Weights of a small transformer language model: 14 layers.
Each number is 128 + 24 x the weight over the matrix's rms, rounded and kept within 0 to 255. Layers, rows and columns count from 0. Numbers have three digits each.

# layer 5 MLP up, 384x96, rms 0.26, rows 272-344, columns 0-95
118139136157142152179145140105149143088123138112133093118113121133131150110115116106129122119136136078108153162119149137130130115104096143087172100133117176144137145089107114169131168105107094136129112148134132122161139144143133141111084158138150069111135119143120143169145121112126139130
126127146178161124104135138114086136099148133144107084141140162111103131123117135178151135121124149115175122091107158124136165098130165163129132166119113122084135114117120142106142121111132119107105147129127121149075121120125118153139123148172180148125083136117107101110124107078163107106
157115134143179102068147097167137094087086134136102151089131185129097105106101113159091153101121117099102129141185108137119132122121120178138103125109161144118191140129098105159131101101094110134132087104086134126156090143135138136176139115161148159121109112150150144158108160116167127100
131159142089152147120162145113162118124159145073151126094091173125113124132137131118105112167103112131107165115104108155099114140157164104153133123162136169111116104097112079127154119114131128162128073180156119142134120089097131103140159159164104164118076128129151120057171144111131137120
088126154131155110160153149124130112105143084144162109146150113104087158154095124156127126117148150171165143138137129127116148092130150159142128121142129120107163113130120097109184144112128156117088128137154095154110131134094136095123096124104133149148149122154100105113116141153104172108
114100126105133135136145128131153033127150172148102126118133169101108175105115126143145160128108111151136077109153144219143161135112110171151116083125154106156107163127138109119150108099113096122107141125182101150108125120139142128091112072172129109167169138111181096100113117126119180137
125138151127141112142105108128126140149102149083152146138110097109097119137101152153164111135123114172140140126154099171113122122162100055161138104117130123121147071112104134167124157127137152128097144167137090148119086103088126153147137124105099117106121157152136088117164089122136117166
122115130147175141157113137134131112137163146148123124094152084162123111102146122140141108126110144129122113165102162117135150150116133089105125173178148190130098104163106139119122114120113159148156142146130145107116152113134144130048145128158139114147137130139143140128102132111096133143
119106121125086126136104149136164163156136113190166157123111091112125126124118135116170160115133128104158154071129154129136150122133118110050148100196077133138115109159124121077149144086144154137128152168166124121150159112119091093139117155140123132136114060139108171095068176152115134111
150136127119122124144156103093126087102097128113117142116102129142127170167132165202154101155124150130153104121178132116103158123144080179125172133124135123147114164061087183111123097133106151124131118165122120091131086126133132110125136073127093079153117131119090094157178179114142122206
141105168139116102153142150131136141159142141138105166109141105114108134109138110155160141101153113139113114146114146134157140113083123074140137129136163102182098119125115101133133138106130125106111120147103116154128147139118148109107168091094128173079119154121170103132119105072150145129
113138080151146173134114157134152106136125121112189116128143131158104144121175110121122113057117140116149123139179094144121103143144121105135137131158124104126153140107097137131121077127097108101121094111176093186150126104140127170138136135122153145142105073091128134133133152125153115116
088134154097130135151124168112147130113157140136159122125164119124122127098179141150160172154122139142081112115131142099186095098113155099115160126142092118154149119136111094103139162142109136132128122110136108095119134125146145144124160147110129148080117115118138149111168110097081091134
145165165149180095175136116142115073111155131133118134134091134175107108173146131169105129142164113125112140110134135117126156147107118163098114122130115122146168138067104121112121128144121097106144144144123135133084100159137155144143109143120122070124105125103121121159130148131094137153
159089133147192090104098073155103078095095109086136134142125103140091117141172123160163131167185171134137138128128131150113132176097112138142125126086128169081132123078168134137108092099140102104145085105121146124123125174143122138155133131122132127156139153140144136124098178120119135140
146094100140130120111163142116135147164141148136115124118123161132098126142114117144114187098133146096050159148113162149114148145104092107127128129109148186077107131158120156082148097118120160085129090132112115126167115187157119153126148090088150152153129132102113113129117143097091134136
146118148134106084176146106147164107120128112120171107135097096129147133125129106147102133168119116173117100164141155116083122143115082141100098088146102127153136114113102101181169118167119086102075177084137121116062095133139117163121093145128132114124179159123174140105119096114088162144
140144102128115097128111147097112139068193132142138110106139085105112113124174174151135201084077168115095125108164141098129121117104107107096121138092068137148176124130134131097127171190108165121128094135162155161141146113126168099150082128117165160142133145146146125149130152108137108141
151115098162098208114071124176100114160091104121123150150133150101120123142107143136150081170109151088105153095167093106140129130100141168094171131080087137161133120086127098138071097148041150125113152135163145113089100119150169143163152108116155127159120148155119135132125108148133150140
103133123194160135164134117121112116127059133100098123117137114094086111108117115146136153125102124135121103109118132133108085151117108179146153127123167070114170133130128120144087112122136115109142130089138124085152170170118138104151089150161144155131126134111110135142139142118141098089
140119161139104112119098145147132120112133122117147113129154143128131143132137124149152118163138093087122134113129155117075123101091114162135114155124101122122119128153150122144114104136118135095115185135127146119129143127114121181139164101115125082123083155096133081151159136108096102137
103093124139169137096128155098109141120146154120121118117114159125111136140101097120119159118134117167113128144128098131103159128119126112125120146117133133125162122124136139134113056083117140133127130142130123152113127132133150151108131141156158128121114078149104116154140163133127111114
167135156119135088134118120170159139083093151127173117113120131114121116142059113135140161090108130079129157115130117116121181177136166145117102123137105146113146126132155154099142122093138136127112147138110146141128116146184089151112129150072093134093127132144141110099123166127111086099
128161138133136119153118111156136107134156106138126084125123098134122072147134145159125136144143143133110130113130106115165117133102144119113126170122149112103144153147108184098106117144130106113119123135151103101166095107101093161153103123116142110115124143119133136162147112156176088116
113171116106102128115122102128138133137118125094105132160151105118132148131129125100110124127120095111104135130156137110142147146134146168149107149095117135134125106122127118142131127107142117120148132131130121131108135125114106123156102118131144112156122102131149132121135132126139158152
108103106122149162104131132149167114101130152133098078116143132141151124129126158143144085139157148148106117140100116064106098138110107154086151099141081086156143148113123116099127168144122114109156157144111145111093129126152164113151123072121116139105108167083134114129088165157136108146
110151153113125099093141110188090096094159123088107093110154178141140133159164169151148121156098111166139119179146167120088125121160136116101128136129103159142124141090116141165113099136176135121159108146114149124124116123143115126090152148120100150136117097082136135115102111108099095117
108172123133122166105075112138149120103118118179147157185130153094125099120133121125149122118134144126130146118158128080135125136108102126139119116114097129123123076136163119119111154141069168116127094107129135167150136122113165129106137111112141144119131052180105134104107132102133128103
149167166146097119104110156117083168144106138121148130120120132130124128187104070141110146115179092126136149165117088140134141124124090122124102155130112142126099117142116124155113108085158159114143149127116143103167123132144109116124119153087123123117129108103069138146161132144122097155
087156097100164161108135126121101151033143120135137146132151066151145161140138126135106136159148152100115131127141139137085102133116110191095076117113134117141157127137162127109136097154070126104115111150147158128148134093125154142158100126149157111129120051124130133149180147106122193134
135142132135131128137152104115082135138151139074110113126138139190106141187127101119166151180128124117112111144122125134115131133136135108153139126098116138101136128139132108169134184133133122092118150159158118136133119118116104142139153139071069131127124149147155126119141125129109097184
120143151123123166097144175161128146150089137126157127140134154121120120071134122154138179142134113097111124151128137118122100155154111096140128135125151127150149129114148099137124170124137155134144143123132103119108133116088099138116154131116090110091172099120117096127139095147110160111
111116123108134108144155124116110168124203145127134109089090139128102135107128118151126111156145104130131134119158136135121094122102104093163139092120133127123108139122136123163114133132135106098123176168143109117156161113150089190121149159116153126131116118141081105129145077134176148167
110135089134104104143125169118091116159139159117084163114122089144141125131104136145108113114131193113112111211126142116161125141141145114113155179113198102114132137106151072122103084149097139133108101152109108129112146084143170119154132107128138156132062095123144109137144088091100114094
079091156139144129157169153170084130121132160159117137141176141126106153110117163119191126159102078167099125048119110129136121131108114093127092096132120087103118108143158114109118106125146161130097157142138136180123073171137126152126152138138149156106224108152156122111159133129145121118
130122118155161141126135118141150110100127136116062122153126091100113157116130146120133140137118142153126164148098125100136105123120096151144157101110150147156118136164079121091099148115128091141164116166134139110118133164163147125127137157085151092123092125140139119127147149138140109131
113078129132170136122121118134154128100116111148133122142124132143106121131122138139129088155131151139134079123152147171129130111083104124115135124136083121112141121159115133133105154129103157127152125104133120122153144149173114108126139099145115164124131115162128114127145123115132101153
127121061111160052122139161144123121122120131121037105126110109177094158100113144122120072175152159146155124148150183179100185119119151117140155122133130127085145120066111133204104193105134158108082146115092097126094125161128122131128138089156115182133144123140119141094083075169136126124
077125101155096109121112154119097121147145138148114130088146130154141177140153073106138142123111068112101150097170104144117142088151147142117084124137147194205128131154112063112144077144154129107108154174163145152132097116122137154099107134075112105117147129108149135134153134114179126147
116091167096124163090116138166136129111160133107115171162139183156115161126145125119116138115128100140129154137123157110138136146110103162150100101098109116141119118108128066132107093110135154129116134165114155183154099134170150143132150118148153117134102100112129089137118129102095136105
106121157104099115097151129120151160109138118119128074112153123152132133124118126096099142140118117151134141120099146090117129105126153141126130106076118140141096139140091096085134119121100134146135134219141118104127146157105157130100176150126160138140089088139165132117175125144124127111
114130087121130155143151114128119136121114131094131139151134130119129161101149140133152140131122135133141162136132134129118132120137106126114146108124102133137132133116124113141114132141127133120140156140113122112114137114153137135108102150149144145127113143132129107136106118111127108122
090078141116141090139103105124138172152123152117109155129151159167115120153155148126108117147164138125127129164149113119132103127125100131136099151085099140115141148091169153178128115110101088111151114106130079122169132102174124160131140157189114110133134118119120135149207127110110099101
124175107104141109130112128129139118124127155121142114133111149130121107151197099138097110139135090129121137182102092124135145133136079120126156093150145191142160099143137138163118142129155082141173168108144119127141147112139120115136120142151098147144104158125127079121116136125106131143
136157103171098158126114126162165125140114104179177132174095101128099191140113087168128133152114088105146126138152140109147133150071116097118145118150128104130134062146111127111151112088156156144111140104158154124179134119120079112131106190114131184143161142166191129093132080167106136108
106133121166145154102079151129153117130119179124109112101119106140151094102133147144122110145139137121141096117129145159090115145138109145149157126104124112117128121102131116154109114173117133126131140103124127106119127133133111161125130172122156138118130139136135109107128095129090110122
080131109149119144147145140144167106119101142173103149156124139124132116178095144106129177085101122098129150136159178127129118133151181108133175138087123154116135109090133138159135170125144077105160120125118125117099089135121100123129084046123190070175124105073091113089167167095131106139
105136113138135162113142142121115107127125140133130159150103106106112130120096118096108135142111149158151164124114120142132128121126129105140159122162114124117130114122111125146114136120108146108163123092143146142141125115126121137123115123093143122132130144163134163128110131122140120136
104090125112109110193150086119084130132144168099137130105085138159115144163152154125107141121149144116089146151123108136121090110176098119133128107142148113183130134116110088105130115184118158111143197159129098127167125080086122138103146144153114108131101135097116119141146125119164064131
125129124145132125127131117142125094118112108117142123154143100122133112109121108158147156108125142134113129140139111119129161111122100132098123130157149126141131116138121162130100125130146126146133118113122114131111122149114154126127119121112120149141133139136153139146147146148142114118
161129146103101085106163121135145134155095165157161137092189148141159120134166128141164158104143111123042124143116106083120109186107136112146111163154104090139123096097093112088088123104135086137115170139121150173133108124086138154119112143107139138121065158101141133142154162160128111128
128167087188161143159124130082168087111130121161130106153078161089115071133112115137100130124143140171125108167104107115152113122111117124098175109153092156105152127111083122130131147106103117141138106140121142155131155137138149083143112120134146143160133173142151135125103100136141154155
147120083130122138132144123148157087115113139134177115090117185114081079097107092136143118128114160156140149136133124165144097155139117115099166081184129148145101122151080111125137126115086071124140116128104127126125177132143095124128160119119124125147108121121132163150096171144121148152
133134122143113129139133123124155175181143140109140154146185130115081139140104075121156106138117194120147142130150085140143124091153113096132140111135104162121148095124096101141121110136113114138133106120149118080159150129161111135152108119123134110086152120104086117140160167131131142121
125112111128140128134134119139094092111116159136137188121162080105139137157130185164136135111155122108195157140159138116125141157101083174102165109148148143124126170149125167120130132088110085113150194112102071128085157096213120122039136106087122095108046117118113118158105117160155134171
126121154120140109119127134139149129122124111124140147137128120138138125113125118147124134118117117128109136122119128129126129124125133137121137134120119141119126137131128134122104135127127144133109131124127128122124119129138115120131097129124137130119129116130126109139139117139102133126
118156092150128107139134132133110152084125135126132142141094074180103149106145098112104160083119160134131094159127142144133101110114137096097097110131144164160146115163125144118093145139105086101143100139122123147115166134137104149098141114114154160121120139128132118157146175129166144151
113094132136102120193110151118130157119135148096147167094116095148113098113106090158116086133077147121115126141151181141133088135121140109140145139108153163131114125122106075114138137159119123060157127138128096110172131099134118133145131106110087139151141128108122131140146101107167096102
108121156117119143148104091106107139120084150150146150166106100110128109144113142121111135176129123147150087092113111135129127123120106131068138120141135171180159121153065129135138146169131163112119140129120093124111082170123172135096135158120113143119141163085115119134148122129150127203
179135129115138108141128182161129111145143100149102126113138135099117116087124094120130154124164127159133152115131138129116093096138139110165103107116094142086119113147067137114103156116156143108110126146109168105145125122150109104124098136120154138109153128074115138100110137140112112098
104123170131154154137159167152102120158137136131097159109093097130071153124088120132122102120129129125136087166155131123132106092117105110088152101136097129160177115123123106130102167114156125099130134135196108109151138123105099113122158140119104121145127106127138115154103118156123148130
152164103178147086174119135097139095110110108143163153129140069100091106116086119108165129136170165125152122105122105187126108140095111131110140139167084119156151143149114104090091128100176157081168176081135103114106141121189148110144115117182120097158134106115098170160080163153160111141
107155110124119128125156150145101118158105117150153113147122094133123130119151095141126148121130111122116107140153119148142103132160124117108142125133128124137116140137140131127110117126138170106137104093159120147079140123108152136125122129161102147155132089142161111127137134127103136147
115139120126140122147147125100142099071105183136109111154111085121163109104118131122123137089130096105084084173126140089080069128141126133170111126137131126156160142162119124118100124130143103111163100137140130127167142115144108139121111154125153138136133087139128131143112114113132103123
114180139121123121109109112122130116140111121110138164146176120104109085148116138107127135100123111127133131115144117120116128150112118130140139170116130137097105132133137102144155119147142129124151116115116121139106088161103149128101129150121132138123139115176115132129115159097120103130
125127106121129126124089141131128116119110142170147136145158154144106170094095117114159136111134150152133139081136136132122131128108165121150131152111154109165136149120113140062153108123145165105151102147157096178124124109076127115098166132122114143134114116136149119161115115127189123121
127103140112139145133122149122078136147091118108128127141138143125085116096118071125124139175182088137081095133178135202144130093202137155146087119123074100156113085160143112099131112164159161119141149142130137171128084081114154127095154156140127170151180084121181146130113122131117165123
098144146123110140101120130136138142131112156108114144142109124145112153147120143108115148122117120127159107119168143112126106109133124154144106091118142120146131126077151141146105092135132121134137127154131106132135132133122132154135134146118150123140113118121132132101166123097150116133
137135059132118135156107152100164112128125136122095101147110111089117115092139122134135124146103094150153132118136127167115186117152124159106160117158099188117144153169191147140139125135123125128127111113133137112147153093147150111157133114152147141112130094111117120128104141120151112125
126133091130151132103183140148155091102129107131138102118130128106130107128116123099137094125111118156097152133121109147102133129116135119140126133152139128086136150119112123129162124131130143120138117118096139147105147127132116112100118109152134132118141116176146104125118093109135133096
092118137088105117140122149124131118140125118131145109122117155135104134122142134131132129148126142151116134103124119133116170134127139157109127134166114140094141122112141121104141119117151146120115128158120129126130119158135124129140120128132121120136106121113107129118142139125135147093
159105126109124163129166137160137158117082120095157155146155105143103148127111097140149118133143087100132158126177123123116159120090097145096073101156172136114142126150148104141072119078129135104156168115159166113161127147155129113135129104131141128107095081141093111135114091160129111122
172146098115122152091140133135131130140102101108138136157131172105129103131166093123132108147137151108102124134142122144127147150126160118105140140125123122101117129138123121136123110141125102135114122154109108140138115145117143134140095095152147105103113164125137105092123120115110099107
# layer 5 MLP down (transposed), 384x96, rms 0.252, rows 272-343, columns 0-95
193112136146113114101114118135148111151159107124157173146132125121139145106132141117084120108136125174110111123124114148115148096089091118130105159112161111146154112152173101113145103181130112131133158098112096151134070136121170160149159089118114129137119143102118141128122106172139123120
138122140123100130134120097140123095151120092139100132120132107158104118142133112092101106079106105134096115140146120122118104120108083107114152116137126090141124098118143133130113160153102132150127111102105121097136192138118092109125101119125098134134128147121141181128082103112100140176
130109128142171155097111107093119137132179128155125100102154095151122139133130108107151106100135125174150160165082127137147154176087104129170149158130100116111109124132121118116130135069124126170065156174118127136130168113101171120096125101174108144154159097132084066113138154147128120196
123123136111084113146147141146133133143095122183126152120149148134135124100132138153117115106150122117161098150172151148149166143122139126108147143108108090158119156173141182118103136139124093134176130108132122096142130106177150106114121114146163124150178158143123141196059122085128131124
161161111123126127067134088119126152140100174103135145141078134143142140124147105120168126137097151123119135159127118181165146179129119118149090139140139129123075107143105170160097126137157128152153147111107143131111137127117115121160139118128128115121146122125122151153134102126163120137
125136075136102125130202062109142182156161133114122118112134135144125111138115134144106108129151149091184140170119143073125095127150156132105163139116097161135130116110158143152101120117137108176138154157118153176176144148114147155161125114132108167122106131183126098123070117074169136106
144094134124126156098131142114138133168142085174200162160163117136208147112148124159110123092136136154126104120102086175117099111131134115150128198121149096100118144104115150107142160150113136141123153166140131109138121116121101128147113106154110216131145113108115164120140110115125124134
163095132121128121109170168095091145112084095099147099155113176102125127126147100126088137130101122120141145123136148123140102088106132165171108110108106115104166152152115152127130164079138110111076105093145105156139123095127133112156094090097132153132120119064101114137146120130162121146
164115121117163121124143138111112073106129130130083155149137119140151121141131089144058130152138128160156137151076119141139133127097091088126147133136169165139090137152128158135120108120096105105108115120140141132140133133171160147067120147127116137131145181135120145136140143116164113146
072124156098158098157088103187137179129123150164158143159111133163096115093090112084098151074117147152136124136109118154159105134103089101155085084092093081148142139157112107117158144119084189103120146138159131126078118154136059076145117208150153167110132086094129139101167114109119137118
161115089108157106136156084129115098107144154153148137116124120159134142144113158100123120138126146131111140137138129158106114143140106129134130125076105166119112127107137177113116120151097139146144146116165106111153120170128129134170128128114099127194154130119121158152145141161121108134
145165173139123158168111114096140152088159155110099106145142126129130166082139096110078140138133125118148119126151114124068130111111112131143127151160124137140122132149124124125151083143137114120130102144127149149113122117099095128141115150154172125145144147114154164061142184089160120149
190154121140121126139119116129124096162119183143091135119126160099132147146120137165149136096143130151158141144189126125129151134146073145114137136087167133121149155118110147079101123108100081150130159094110137156187149147121149123137099145138118103144129114127129127130162108129117094132
111124113136120076111182139145113153137162148106170143104101184171117143157134132129142163134095105121094150186115140089153129166160156133097127137126119120096143164113155112105159105125108150089173153130099096120143157137131176133110171127151107145090141129197092119144156166139112127164
121148062147151194136182123079124142134111136152091147102135099157147145104114129153109111105166155119231136144112101126127117108148138072169163168140149140145097152111175085106127104126085066114157163171126093123108164097098143173111131150120153119139103124185125117208119174115138107116
121156163115090111115082101114136117082147100121145124130098098127152117145113130124167096122151104125186097106108088105118131120120147122153126140146091062159155119128129124150109133122151087144150110131177185131109111072095104117127148116138109102142086127143146164125151114133172140111
098103169111118155106141102134145108108127109077138125123114127113118132102110154149129105119095154065091155118102117163175122130138138127140165118124105130112132076104149134067159157158133103128160100143148132114128157076138166101153100085141101094116099137128125121148168154176148095102
096097144116096131113130113152145152156115113165113117117147086116140100147144088117099085180051137167075120107123151118124075131062070132170161099115094139104145115129133112153090123184142133191126184153125159141111110074155130127139130150114110095124128116167112124141099163142208149111
105141108115184114102205148119129140068177154088131116104127129112097133148121146129129147104143126074105109126154188118113100109135117122156113097118157141151137200118184138113135120137139148140136103108126180160092136141108103117123105111114091136129140112095165119155156175133116066150
120078124116082107149112108101125120109144091138121142132102137168172146145184100129134093131123107149141149150112132117161163102141114104147140126160102131110106135118092099109133161095111125146113104128144155132104113106136157164100151159091135117087137142143143162107099146148157138156
143147102143155099136163095080133137130147099174153143154094129120147161129129103122138148109116152105132148119141107115182131095122132128112121133156133157135136146123145104125131142130151102148120098099114140143116123151104166151104127156154143145135143151119165143152129154146134123108
139127138116097152127092120127126136132119113122083126118167109129123151138105144120125122100124103141122118161132146120097118135139162136139096116111123150112084155122136132119111123122124123124112107111111154103145117175129127169150133129124126115160126144137132114126135103128123133115
064136127117155126117127139118111140153146147145133185142134115108153125110095116110186140094098124090137151126088149109185108105129095135146125100149165110120141118119174143190123105116123163097155084136124119120127136174109182124110100080123153132135095094168140116154120106117131108095
158140163109080137139089125151148074127137142143129132101109118100121149159098111114114154122098112131152114145103135091083122140171116125131131147139145116102120151137122101130141120108125133146123121138116154121138144109125125134128126145140147114106117121188076112168136146131121119137
120093149104138111129129135122123108150135134123130137101134163125122111115119132183130130115120163148156145133102127137116124080137122120123116104150141138107126127111152146111129150147135148135107134117104120134131109161121170140119143119119129156153152139132103120135124123130153118105
128123099139142128161164098142092149112138132116121131115102110111113086114116073103125123146122167126111100111173122175114123180105105099154116132115130113171091129142092166125135142116133148173074096125162136137120128103093119143053086162122169136091138125114138126166176160142170143147
136168113091126167171118152104162137210113137129130186132118128142097151132086104111116113134132122061099150136135129153137123145123136144146157161142112109105147108138118128169146138101088116146156113105090131099140128069154114122153129083166106116162123165125083149136123082148163129124
125103118182167127090168117143152147155167123101142148140122120110140142122149133181153158148125139114134143160138112092133132106143157151157122153123131108145100062120122085124129120066175122151122103118148133128141098148138130128137092136086119140137157131092170147147122156154140081163
107116117118133143140168101111091094105142119125070165132113137083113127125137135108119118123141123181099097119147136147147136121157111126130141150087140122153111147122118124124134115128093083133152164155137123132134157129112120150144125108141121135137117139125127082157128138100165086148
150114086161112089187123090091140123165137093143124149118152143099137090125099134151179158100097102139140133130145137115138115088118135152101127149125119151152125146151097179118140137115120152137080151114112106171200194161106143109120092137070177130131129182122137137146133114129174167155
122131148149102139117114107159112140153136122152149156147123124090150098110161150126104131096136117149149135151122151098127121113103100131138129119127146126167111120146111134095141111112149146140142098074130135121181108116133171094111125159107148132126124134130126124159152144099157148119
140131116106127104148135098066130085160166111146125145114142124124111095167140150091117115082127132174132098126116105140095165109115098107127125095126134095122114112119118156128138136128106108137136132084124127108123138147144130115107088118115160153153096146136124105110111150125117108143
181094138136118170091069134116119112151119145089093140114138132087111119136102127137116143128134117140157091109106115116089132153131071138112147103112137154116120119090139154139094088132128123121113135124060115133152136151129127089125108135098105115121121186116169108095104089098118135155
165137116151122143066137091106139116143081140124133145137162156146115116135130131112070157122144119084141146124132093141150113137155128088152123089153136130120121098132167131151144107180121122095142109077138090160119085128141136125141126131141075116168170099093167120129118121118135109115
113082141123085143146144121173126133156165158071162102133099109240115152110149132098146112144145131112109121119129156129104160094096151147128129123122130135149128175116138186143138133163101098066125130116133077105144132130128122165148145089117112170116114148112072154121172141115151176137
109149133114144118165112092126105139130161112130140132125120153093131145151147119132138114116130121149136126125165165133140137091162122123097133167133088067094106123128116112170200146140091084113094095091116078150104134101132133119124114152118103159107164169176144171141081087125156126109
128094104111151128139148142137129125133116158129082114114116098102128138131094113145105142133147132109159112136121126119114115110142157137138097109112130140127143123147146128114146130154134110129123126120174129140176127139123132125132120116145113124122114137127126091118120138132131138131
121169124101138147147122170122168129095141129125111091089201149138142109135118118111135083099159132146123061143145150213117106128159142167106161147122103153089115173123087139160143150092150064137109095135132150143137135136135174147134178120181128145159150132183123086132111107153152106137
118144159144155081143157098155096124087127135140095100077120107090163118103109146102099147150093097161088127099149148107138122108140084157148175108110097157165133161182085095101110120152163122095146143105079143155098142126151128115142112164136123106164160126133165080172158122130126168219
130129114140100086129119141097076147117122107168133096111124115121124148120138147132160130134101116090157115116128110145130148123123170153108139165118116107106123124150108153102120130105091135111110148117129161099126114109104132134110120087104134125096132103153124126177160154109124116139
092132119111126171143112120122128131127151148113162144127102129124142098144106153147156103097088126165119153131107112144186143132099136141149079186135146126154109154110106152129138125090181153163147159152134140100167106099132121126112109101110160138111142119106102102141099097141081151137
130129136138125138145103122138127120123143113157144128117129127123144149116120130119153131146115144129152114128130128134115144129127122120145112128128149130153112119122124119137137130132137130141121133103125123121114152129141132117116130127145128120146128138116134133140117121138127098162
122146137156144161149128134115137115111116128094100084078124152080079121131128125133150063147098114125147134101101124149134133161150150116165120146179142097116121156111083142099091128094153135169109151124137124119128135140144127129123110101111131111123119107130127113107088156075123152135
119151152115185128099122118102127091098154151071109135125105107109095125090190142142122144106106149109116149109171137111104171111116159148115110106119139085117116141126118117097159128137128121122117099136125112123133115133153089132113156137126136126122176150116107181129129180129129135159
133096163093133122138130117128119100138109148113097121144164154120128073152118144115143104114095154157117136096102148155126134135168103124169133139123184147160099155125168153105148156163141150143131134160175148108091168148156148131122101107151120100135107112151127083125145185078139126155
137123157140147114105139131138127140123137126118139140156123119134149164123105126111097141092095119115120159138098110142165129111081141092129122121115117145145155155123100139135098174133103149121120153122117120128146141124127117101118123088099131125137140142126122177113092152149121141127
153138143096151132072115082097070117104124135103143101119113120130173093087151134139143112171153131134115122111055098138166153146111096158124102134173149120116107139158099131087132092120139117128126138139113132114148178132141134137143150182124094189082128094156156153190097106187127117134
151125130138118152132109104133130118121105109128132135129137140135101110140157107187131122131160117138146150130130102096123135135111151140165133141122122134157089124119139118118139134108139168166085128127101120124122109139110141131137141157118130134126111142078112115110151127142134136117
137122107164129140139153148073092132122088136086113136089122104110129143105110117148144103108134125128132052104091110121127115133159124119116138148118119133142125137148130141098116094149116073146122110131100114108097110114127090120105152133112143113137126115121133119169143122113135123163
125121134129114144127109140131120139091126133119107091126137112114108115141104105114135153124120116139155103132144130126126128141119114123130120107147137162112112102151130133133112113160155133151110110108113125143115167139124127129125143131155117146132139109129153125127121129141113122136
118166160112145109147110102127119127162168076104109140183083176162094112058119106120107151179125143102184127118109158137168109134131153185124148148091168095128150168124178077130183129166150100143135112107110149123145136133137097141115115130122142135122126133167123098134120111140131126141
126139137113091112126128141155111169148124145084160138138131069154123164137145142142170096120105110079145134110158148184129175145142154120111104164119145076141091110138136143131161145160151113151131165105148148124145136101112112123119112146113111111148153085168117133160164158159112133106
115113102108126137163144179090113082192091094128122111135122138115133140116121158135205118090120175106157123123111108097119146164128065167168163168138130122146126143136085134149119120084144127103133133111100121127142103144088146140102063135120124116146105142157156112118105147130091110120
114127113114140185133138167129134133099083108142136121108121142172123109153125160127135103159113082141126122145081175134155156129084108110134119125120162127145123150130146102154184125105146115070171158088114151138169133104073128170110135130096114133140177092147106095128107079107166126142
183120179148107101136135120165170144066097114096143090106098106141101128105089135090066120146117106181112113150199078148141108073135137121141130138160159088179172166154126139135109186179116179088155103166107136172136138109157107130123114128163149070162149137126106116125139109052128104123
115162099129125137110129142154119147118135122114105144128124122153125153123143136139135116127157113119120136125149150104136129115094138103144094145132116144123159112153106113150149124169145137106156158143156138122115125110126150119108132116104145104098114142136110145120096139131149116131
165080182150167119120113113176126100124140075103105151165139153119168141111128121116127099137176100087147083138122107095130122111126163124120145068132060136076117135091148162154120144135118128130137153134142074152150171140140149165130128116144146106106178142151104133141097111160173146080
151140098174113151126122103147123122122132109115092117157152107129135115190144126097125083120112115165142133109137129150122189129154126127092165118142126111048076124137110158121144154157141128081168107140116170132163117147128108085091128075143164101181130177127175179130150129151129107114
086131127201133140130145140137111126131141120110178095117143074127120134112115091122144145125167113125137112133151176119126117137170130138103202120106091096093102101141140129140124140146139088086166134085136157110160161110118157114143096137146126133144128111145120158119120143155129146112
131123130124126135120124079097143132129095157106164136140112140129131132172135156157075117144125099116127108110114104098124155151121116119145142128119184120133136140121150130116133103106095149117119128107142107122109146162132136143152177126160131097159130126142133113152107121110125155158
125100205125123131135126120147146119151169082108118162109064145152118120131077089116082117150122113148134112136153166084116151110123077079118097089159150083183165132133147125141135151189125119130180130129157120125119122109106139178113108106116095079152125089124154174164137120149133112121
117140114163146088058096132115126163187171116208162148150089106157143077103140161143129160126138122111147221132090141116190106085121106169133150185133065099177123123115069100118124112090172161160139192112121130107188135136113165127153138029142099120104150131184097102133095095102131108134
109139099142116139134110109119126121158119146131115177106117107119157107126095156117115138137097151137126130134140126145103145150144129120122092126128105130132098155125116133112139106128112108149114092127123130119118131139119144127119133107114115114115118117136142150151092134123120135137
099122106132127126131116154095111135149168095124122132098138134110079137128146081136127130108108155134136150124137107186140136121139100128102138142111161110112130135115111117140149142154122137135135162083143123147099106097081135117156109083154120167130110184113153136128129138161129142115
116138114146167142121135123119088099155145105164136091117116111159175128091138126119151127138134119132133122092141152142160116098135117122145129129134116136136136155161099135111124156117115156122139088165147134096083127128136081129140126137111174138125133137144101134145131118171152145151
100097122127113157136124108101083132117118152113121144141154126159152106132119127138155120113106119138108151168063163171146147152093084150158145138126122121115160176142118129095168148103174120135133162154123147141091164137091161104120107122116092135149121101137111121145144166136122137182
105104143087173162137095167118167093114136108126151152081147092051069124091086151113083135160148172102145072136096101157137152147136128184128099124150138124140148171164150127095156142144194169121110126133128130186134071160129148111102112096126150112163104113162191164168117129100165073128
129087150126126100136128130107104157140145100130090134096136127106120094105131111126122104134115129109168119148110107149110118114142109127105139126124106117125136136126133138119113131130108125131104155121154130131149145130152117162125127129125112129152125160133136112143124136164108132113
139134167170170104119176114112112106116125132116163126161105139172157147157116150119130128134102151084133138138149150127156173137123102137122069155115123086150118160129115120108101124126131155206130136151120155114094157124123160124092106135095171087141147134121109123132087158151119137150
136109128167112108117143135114113115087142121137119135113117125154130137118115138122153135107125148149153122144153171158167108130133139145131135106136088116078102110138116156152113130114119157133146131150204127099131119116112123113151136104105126125133125131114148131127057144170132112110
136128115119111156111135109148104128128104137118117139100144126116112139121119120132119139130127130141137141127115126124137143109111123157153118119107130148128116123119108130125120132147130121149127136117117119152126162155122143113141138126147133119134135147113159134160109120119126117131
112149158171129137090123134139119176108105103122103126155083114109163157139153157138130112121121132115160117116115163157134175112150112132146138108130114115185102081128103121127114178124140133122125166131122086149072108125104170148166123151113150125141163165153088094100148167086146165127